{
  "vocab_size": 4096,
  "init": "trunc",
  "optimizer": "soap_variant",
  "beta1": 0.95,
  "decay_shape": "pow",
  "batch_tokens": 65536,
  "steps": 3037,
  "dataset": "wikipedia_en"
}
Each number is 500 + 40 x the weight over its row's rms, rounded and kept within 0 to 999. Layers, rows and columns count from 0. Numbers have three digits each. The size before them is the row's rms in percent of the matrix's.

# layer 3 MLP gate, 896x224, rms 0.0932, rows 846-895, columns 56-111
105:483448504492469459514481454462483536477533525577473466465527484481490487475534475546430574473545494548494451556482425499489504499468511569592584517510560424479521524484
090:460523478471506502522484476472528482468455508456484475480463464404407498552518493437508488533551538488523544508433457489522501443526553404495515487502528472512504567498
097:476516499466433504484441524479559521538537528508497474503551467473547550495539477463502512505498549473570510579454430600496519532561491571465478459513546474500492497508
102:476582492459562450470450532527437495487493411540493471550484466517475517478467467479478551440532472520562440521502441519514439486485437460501481477540462597450472548469
089:476484579442526511559435470495479493513558517515449456549492519524530487539499501512446493504498506549530488540512440453396465455487475483523544555469517569468535567464
106:492497458468479483481476447546486462493414491481492435441562505416472545467557566396530398515496461515524493448470551557530554580505496473489504480590594503488532546468
083:460529554527463509442556537547523493495502434586518467508531495450536598475456508525499460495479553509515541438465466599516447500453459473504495502512572525519547498575
088:496539534457468466471504480497440534556465569458422476465442523555499543522556437468479467495475506538552498492600502524512512519456476434547438485513437442534459554529
129:522516454487522511507530534459507539545448547468557467472539516476465521559579483499438428461451546495498553393464527569500425445608490494407527524453534491543493508493
101:499485502574509424523551416560537501450527461479439464499519504497485487505522546472495567454423496553545481508394497464481455505481462509498498516562566537488574489542
118:518494560524523465498470534487440589553480524491516434550466523487512513505550496533511463466419486560521523502503493458425479428470499543482526515495489554506522502532
076:564498529502527518454507485450483496438484434512504584535623510489514472408498494450482493541449418541452499458488435427569467541550498503493579476495540474485537499547
105:485495562536510480522509470508484518542553524468536521497499492519485524433470540583440554586484475492468558531470527462520404520481497483479489511537503518437541532416
090:553568471572459480517525527506475435468499408472488545500509531518528506527427475443493515557458362512511512460562523488500476463465485523477533515499493458512563501496
118:480564510514525530436525511519469519483393555559495518464585508451514478527534466539525551537441438562514483554490532495411435515496471561428467456499521447546529471529
110:570535499443524511516451511475544470465556519459535505454533459432513496494485487405493606505485463496533461566479491531521514487492536510546550520532487465533563399511
122:552518492507514572488491499497494502490502522390512535488473543456549491484529501442509505503574550464429445501544445529536512494573496514513614456520468557492506424487
098:463533424505516471522516560503542512455522485489537449487502486467481547596476442494535585442535494454462516536528478563514514504524514579527500507536495455533446546343
088:509539555440445479471460446476471520464495537485556461546448552576499527528450488489593469528491474510581517523435559455562481619443537524476484521535594440502483503471
095:498520547487546479470529512446501488467520434558466552477458512489554452465501519543479546506480485425441413426434493509504479551502456547492460494455467481520534433516
108:441543463429462496498529571497532464557495521546523516495524468501456550488544474478530420448561450454461449525512511475535495487485476537553502493519505523501524576586
094:473456443456566506499510477460510524446554568488502555482475489464486476560496565523438495593461532506535592551586480473520489559523449468455603463545473495493491503486
094:413518494474465545530522497574502532485489514515429519522531424482508474459493501481505530499524472503504491499442490462527482573528479545505538528471493503416461520560
114:492494536523481487539544502492515546592526480499436584533545431409435531509442501493491522461496468536457521502508476509456409534433482515540516478438483429542484583519
106:523529447499489556473496479462499411477495548587543535527516427471536546499474458505559540525554504444520429491476488486527553485575487495432402564548533479546547455491
100:440503592587466457500576474506509502453525469549510545496532473448491583481488465459531493518457508486541452518526478458509405414533510593455556556489527561474482490482
103:496515477524486428484517443527488485575531489461546527485463502514528478402518507528507501618467481456485469543432515504531469477463471491500468511472501501535442462476
097:413492467449461461497524550403591455537434571504524437487482542496504535460524473520530488471511477492475457604536501510497463451567449471485475516523561509516456505443
091:519450513533484440544454462466508550546458510488499510475456484500548518473557468486508471536489515537473520520469459516504479504532481546520537532519512535498498509507
105:466538529490503524406566510477538513524443487455476518467467575592445543500572416457523542537502471555497427532446488534505480541475521471521486542446510541559496501512
102:512515491554479534521541484500458485464473510559480562486505559517528457559479559510484532524436524484455422448504572522465533518517413476508520503444422509490479490531
094:502472486488434502531452555562556497561554533448572548510438607540490496484509426511526522515497490533434488462496483495402457489469480515476555523501562466450590537506
095:504431388465425405475535521462502469450528543468525565469465477493538458436465460541518607528480487431496525511476528426505552479532429524525511490594499410447483442415
094:486475499574538488449513497444597575527463479486489520494510482414489475529498469543541512494508470537557496488549461499463468546467534496494561447484578525432545545489
122:513527518486542529498554440535488483459470554493472444464403500542446462516450577463535438474465481455507509444496458497546459391493548561462387526495508550514490427479
101:448556583470486603547463573479551554520519534498483584620495523520519528565508524440437494529451469594443479505516534522516429531454475508520586533505495472529491527521
085:471511570515488489488530454529510528465578527490512559530564523559460551551534536469533512526522497510457532504558441511451484445463528511428517454577502484511546531518
079:545596516551515432585517498508565495457513527497479524523437478563510466466483564500494532592504522480480451530513559487531477498477437526546487495573507528544501434526
174:448435461472477441507516512535489506490480437513473487497500505573460517505454495520509485504515475450499489448433483524522483496527445557480483560478505524470475526482
099:522571522516508470554460518512521468517445521517501493526419463518428469553504525516477522459517559465521552539501437507477497583455486515461489474497491575533471532563
098:439503505562476434492441513455502510472517499470517553441567423435497590525523560544542504461491465480493505511471499452529529539492424484498470442554508482470455503510
103:497449443493470473469505534377459515506465565518486497546500473520474541442532494437496486452432491505562446517535476525497488529465572511499531527541536523552518501526
109:536508475457557483533549530486477532483518599559494448436460481494474514524507566484549521482546462545480531527534485543502410467516497457479548468440497499463542542508
092:533501482469481371512459446597529396458522471550451557523452494452474513466509457479504512483482492475484522512466538514489473454445540461548467448430488570500494484520
118:485510503513507487545475506504562459477476579490489509515525425481577488521511446508449501493476512532432572485555484474510479571503499480507562500484565503563469465528
092:493462570508539497497527496519521504496464523527445463470452488442520471510436458459467491487432485486464522512426461455529427421423500534462515443495496477403462475510
084:474460518484505481526481477453456456459505492412523465514523471467512422514481549516466493452509533445535602438462524491528505453487577463520593495478613449398490548449
099:507513485546452493522573523431556536414525519512515501459463545555501580531486453510590523512482581495394471514481471530528520433542548513495446520548484426531448519485
099:504517571535520504464497502519485546450500467440540470470478505482492524531463566513459463498433387453530493474544517496509500516488534515457446488483497467520483504481
108:512502537517514512523491449468567449490507442426515556526489506546547562483515563581473474559573595456499460509507532493532489567537508533477501431530519531453494481509
# layer 3 MLP up, 896x224, rms 0.0926, rows 846-895, columns 56-111
102:519576512506495545546499463503476517470446491529535549523559487480632531429542495452511479490460506479508524465490524469474482468595495491516392497497433505459512412456
089:511520539497554495499470432459533459496545545517475507474462513452467387463495478476446530512526483593510494495424444544554441499546569486493536521501592447464495475440
094:502497453473492483514443527473560504546517451521513438512472534510526422502559471498509532480553552503534488502476513466482433459531490558472548474476508462517446538488
098:476517513466573470469457510512455494447531507552499492572482472511508540557477458499528469434518457550559431507530460426575461455506492496490498476551453554414509532532
093:467399505480509490556470522494466487501578529526436549490495558496494471586491478490484508555463474552404509500561529481460538551572589528508538522485488532505530465559
108:469509452414518462500512514466495469482528510431455474482546474427454526478532519406518522520508464475525484521514526589470567505453519496509491521559540508442505523452
091:508514427529435518547531505478501519513515560406504540451515499532526454483537445475480528499507432483451475526565541421545541526540578518498501493468442482561529525435
087:562432421479534518515483546504502435406477468484608446520482472433423463515480496499513523432551500520489461502475474444518465491548521484506532436473504546544564486532
132:525472490492495497546506500474462528557480493447580422433547496444470543481567449502518495445464527497481494439486466549419465515558559572394450525452508519458496522492
106:486509538436477577479420551454510479546483457536526539500449487454525472524478439546469445561563503515501531464530485543539535561477517446468505518508481480534526466503
113:556478553463500554583451532442566478524487505522463468441467529481525433537518437527468490522489437435490539580517468582522466433504578526535500549501483479525494529449
078:454461464516528525468582564558565542509495454543543462492473474565473462449512509539547476470454474507467535445589454582452525523438454448492459565491485498487481535537
105:432459507515605498467512474496413450445475457484484477494566510491536477582502512478497488434549539475495466527467505475498539479517528512554547520467452532482485521504
092:510518497518545477518531544489473440493504391455465498504465490549518474537506459503496461521413427525508467480599514544514548488440495532489492517448526422526489482533
113:528473549566474457522459498426559475454547426482482458527406557573429413565464548539483553521472482458429517461474454479571500439574571422488586516511519526508542523513
114:520528519542503558551499427541478527561505492426429493517510477486554555446541545536498507491371441547522471461446458469516503457479549574446527490555582466486509416566
118:490512431573406483498478482456543449536519548553482500514477516479451457552544497461532444495453489473460608548494441514458529557505481399461474514573463534556498496456
096:495477441518547461536539549534508483497518485473587483421469501528483488586489470473504523507526510416482495518447550517509492530491484531478521496522491455523471535385
089:526457460405540489507464545499444520491465451472512448469541517546452561476435523502443471490581458489543447461496490506412559475505516510501552512486504495506555459534
099:497530544482503526471487533404505459481541387529482515453469507431534526480478474496497519490493460492454480464458481523533443595561447507482471494450443511516549421569
104:467518491443484482488536561451534498540506523544502468490550457489446576492555459439560436487524437468457491485506513488522459514534478524543476492528489514491519547610
097:525579561600505512522465443500499547549461509543533503551521571473490492496573424557551502462524495514496484438523430501504476464426516501508475518455540502495482483580
090:537482574516485475469445455451477507546495457521506478482573524504597494527554511571441493481458527491492573468514462552555531467455516521530389428580507526523495524485
109:536478519510481544515515470535491510501457456475526521541510489487469440453518567429507511590540497473495546507482449543493581521463556539518445480492503513587488472529
099:481489469520559530494449485489518417487469550493505481454528481439530488578481490502502525551489552418487483537493503539487615504499489525449470538506468498547475516510
098:463532529493524517445510579503570453510549471525505448501504532575487459541521489465530535470507504516535483498496466476510510502560512518514512473564543554482567495526
102:519469497547551429516474429522496500542550491507533513495510508537488491410580480532531526561497506451535470548470505513534483456496479480495469472467498469488392478433
089:463497557450415446474529509420490457476450581504485409499543502501470557452549483513494480534502490516473458568480525482522515480549477477522518491555523461552467578463
086:476441439530496519516504450471558531482476518493531488474403493495565547511574434440509530514528484562433509462463499520468461511548476518532585552558500524474512467475
109:543442535546588517454560504507467504500580533527519459509465546458397447547410581527566443431487473463537453514536532511482506505534543539509517420475483485500452566548
102:503442484464572437455487427488459422476547513458477494555443537489488492544459602571469425456510517450491564531576520499473510506530515481402495508529544507577570452506
101:445593420567436494475485481485512544503555508489493510565507517493470505529465462503546533444511514471450499480516423473520515453482404442505490520566450481565462503487
090:532589394457443506577552520463525501455588540525467524573550442549521551524479463510486536514470487592520538492530510509551524516478487556508502488526463452481484460516
099:549483522414484427499521508563473436528563503495535492526536487553471502524570469496518517475470495511553470510470459448500467440506451455454471523549436477548462545472
123:542500478478465482525476461484501477516529530508523511490553485485537471487529467476464482458456573472508550516525524487600556464505421550449469484465479514539364480454
099:471554565482561533468481512517585525535544444471503529554560527512552461566514564462424459476532499514542440499468505537527521495510510479470496520590494486513529503539
086:440472569470497480476528497499543526553490481475569557543549479492529459529445423485473484566521546511505513478614499556464502507525480497453488482512472504453481513464
080:464551502517529463544538513520533478521524465448474520516477508600510480499488536480507540530502487474517503461406590467522510498438495521538486518610549553509492460519
156:579531509535509537527476465429506528518505502476538482525457489453555509534565506505521538451511559547545490537577474501455559520455510486544503441522545489528519561501
098:457504449508489537567532545506551562545472416545491531427509535512579424454469493525451551514488499539477477488441507422517427474484523557475520515504511456453534490438
091:468444509507507413490449471478502515476482460481533523499520507422455519528510457554569463431452445464533474461457522477510435462522510549489445468462470537479434515513
106:515473535471495465524529537527464474544531462490545529536582460531546506480527522484492409497514477503496472534559520567489477436506484446546480454457436523502493518526
104:530485550534473458535456481553524527501462497447577498540429461533561531502463538502494501517442544527486538506539493548506578495483508416462582552538488586474481381479
093:437477489487458538485501434493475436497520464508484506517466446515457552488486510472498468481475497472511409454486552530548443471465461448475411545466501519456468492539
127:446546446514396520534432507456396525496480439515478467531563529525404499551514460531466469552560502474524469476477484497450483500447527551531500477479472512426562497504
088:517501463533546435471538479450495475473504433522504533475502523523495511518456547442487575557508475426536460445471505520511480441576524533532486481529462514531434467448
089:529470521486471482572438467476429461472498476462517489483492495588590471513539487490487491455481431450530527438414489591531556515490532514552534554579543517453522570466
093:478544525484533470473436501576479444586488433509525506540519493471521474474476568442486498499533417499548526486490569456485471535513471491519495505481467565542572452517
100:551482534509514556486591554504486508447456504447474462485510514507480525553488442477593479509471476493547481441513548538455448521517527498518527561553469509499487516542
100:554507491498509546475508478563519493598467539443471515503408492504511481505468494463397466485477524466467448519474641411493481490507512471461515508497505493544583430505
# layer 3 MLP down (transposed), 896x224, rms 0.0836, rows 846-895, columns 56-111
104:513514477507563507560545492500548512470505499515605483550459511512559543470475476481514497505483606509481467470477458477526478547544470517489506477463386544465477534507
094:582459478487540487495448487509506480558498494499548503498472471532476480491511488443537487457474488522499470479406470567472542496566531549530502473480512426504495458425
099:477569515539492447554503541503543498534550501479545508447535446517499466520580576486481536533535460487514488542476575411486460503505517508474550390544528510543549545446
101:460558546495466495492455569452497465567547591483538464483523487571497515534538517569473467557511434467492589525495438520486418545479553480597507491550472521451514537429
099:385553506527540511450496461526559484490514525527485534537497501494474439579506473469495541414539497508479487566541516531509483496504516420502525490483545534546561452490
104:491513457472544495468571532598507442529439454486515488501467528473494536505531550365541533534469500503515535548488519536469601501484465482537530523573537533439512561487
092:521438539454562376476489461515488468438508515543577492554542420508418522484531474485523470558504475397503556402434511522423506524498542481499452487496538458468467494440
094:442604519499544478456537464493488496553471493461445456470468548531491468508515530474545440523495447475496526542526449469445503523459433488483485534500583473486500489500
115:455521447510474544505516577454532485571467509510547515506535544523487532616487531525459485496495440516527507488473512560468452436507494464426531495478432551477427459486
100:437541526507490481473501554530501511564544467456511549492502511413580539530487466450490415586563549490556504477614534494539491490518554464451449546509419459542487508495
110:533525537465499469565498478481505536501458472516496469503419531426521483449531481471475464493441464435513543525496467498533448435494426567518535470482475505548514470502
082:468505526539480538412554464536501507491541484515560492579490476490470499463545444469519443438514450481497500425600533517443504547461524492440457531572494478501506486515
106:461477498538476515495489540529475506500487438507468499533568503542563450562545536444500496476486501472522485494499425571481561476530484473550537458503476506485453467516
097:500526504559565491574496508420544488526523514537512441545488492552539504521530521470533498514534478516508491519531423483510505460472537524490513441489468469459545428483
103:534500526511559521489529497515503509513473568561453531412491476491505514471543504514498517511529527445489499467490481533443507486492556428469582488453566521484498514492
107:559493459478402503486509453503508548524486501425489480510511536428528520524571504477529601513381442529461442467439459519564548474490505545466576471483545484528456521543
115:485447544536494476489415521542513524503474531604495508517492538437505480516510498488525459546515488458531552541506486531481505503496527449540530467520542480546536448475
098:488531449489530450518512503571541531445489489479590503460456514489495492572483431526522616512560558500449480519443546496597465482451500529430488510502441429556441574413
095:482444540437493481517536452428430503505547547459558517508481553536465553526492497567508464524474496547571504548466484428543542536461565538467444459525462505535511516454
100:544559516530553494541469470444492496477538454538500531510452489501495557539432494475551497515450505495499490466502453529496515530549494529481444498497434525543515471499
103:508509489469447479456513489514488474534543534474548540470467470522509534534448510479512508532473480500504539529514539576507480427508523472483482475575495494526497540531
098:449450487521490502528394512529568485577494536521547522470483506496496484517455527518454518507472508516554527452539549504509441508448554497515442515515467524586477504535
096:600462518536512440421521454447522442543433463546481499447534489534501543576534509509494463522480530521521432498592468529570484510521563483546465492473484529516505504477
107:505514508513479564551561499443491474458487518523448432486499600566488496537522529461508481526529501506558482502545534524530511520547457508487500612523531568473544423500
101:478521423525503535437502500552524490422566466524499519565480499513519480458509467475571572539540432517468500509475455477497537551470542587471513552460507543475519527472
101:467475550522542456528520480472500432526509431565472454507468498442500490521494509504449487487438528503462453506522479535463512463528557602493553463572494558524546443507
102:470528497536531499469540435445460506545518516437586529429456465489413476469481534480502549545431486533528482564564474462527586478440479503496487487479523537426503494471
101:509509484515541474466511451491520488550428552491578412508540470392495453420538486561513533514500464484461568485530448453497459441508476502520519507504518406531572492453
096:530428462548516451480482477425469609537500516513496505477434493504515468433547391512524477485438536485489482488483506494415411547529443481514531525520460460534535551428
107:498392495468500440513524446479441512538562579469480499499539438472551490554509558487578491493484474471486527508544480470451451497577431510482551411498487515508505588493
102:542468499475525447549496467493489483464524514453480516557459493529435512537550542553537494554540432498487496495572535477508522519485506523413473459564539492585547528489
102:505485422487458520495540514523567527454494490518488534422481604518456527489509537515455576491444443539427472457515511482512474510476577456518526492478498469508539517505
096:557505409446456480540619468474536537499537578562475507511462405492515485477486475537525515493536450504519607466525543519478523502505456530515544530564552502472436510471
097:536471474463465533525502536541599456529591509505534519511517530537531527532576482474515483522439469533499465518468528469459457543535490501478520505530526492511513568547
114:450486527456444510492504504502448505531493463541520447447454542528479479423491571510519609497542544512424516550529519485564488572436530517500499497512447475578537465520
100:428527469482497540496517543516449586501533546453555525572506490500500515514518512484580482602446475458538489546514533421483481532472486487445543469534469481570520518477
090:450540565520454424450532456536488520560469509440549502530581524442547432591438506523553442479548524503512473462566529518482535595448528508453484523586450451456470481496
087:528500496518558482588488466514535495552472485492476481561480472534480403442458460547503524491509495515483496481488520446630540450521451542486475495573464458435469514471
142:453458500493526466458515510527486514533495445522467530448518549559460520465469488540487474503487479421474519454454508514530488463531469528466492551455498524497467507488
101:477530512547532568449508527530499464459526518474533514531553522492540506473466472463445572567529548448499497511528507427471492476526476548505495504519429453456531442493
096:434539429490582491560458555517513509513500464445475488481517468526584492528483475606529457440464455519502481441505506463468553471504497436501437513497568559497460458496
103:464516507514470440483447512620529517464519497535504485429516577499501478524432480515511517457515552521531565465442500566518481461538519491514478506477489531470467497518
102:506469509472489471539552486518605497446501556459547548520452508526505467537505479489444494507464495512516484455510477534439494550509516459447514448513527568489436413514
098:495503500501461432504472401498554485565510499512494493501464442416487556554510508465427517498543447402484484487459537501547435507465487527540433496500501608482419532469
119:462496486473536549531490476440487560446538526457409452480502597488520522446462567499546509443498470517536500531491498568541558492527523480477460535462446423452564428519
098:497453503441460495474509496519507452505529483499523427475431437538500475565467550497466510498520486541421426620592511517498501456530529447480575433520503513532506454547
096:472551538519469463572514501507481428428509542487477536529475493521484480522544540568495470470468407503501495440498426584505544549446553482505499448504536461526464544538
108:556485489518511419455497511488549519523553485449565477478439419474442540460537491576559503487532487487514565467491568578510426420515507523507499552579480484530504516500
103:568466473506506471470527569492485549535428559470564458550485516525530479509517518506549448504434518468494531549446555555428537479515474547553490567556456483543497520459
108:549477578539527476449505479499540499539485521339521557540493571536537553432508516498541482537447506499545465476517482541455483466499456538520458486534477516577508549504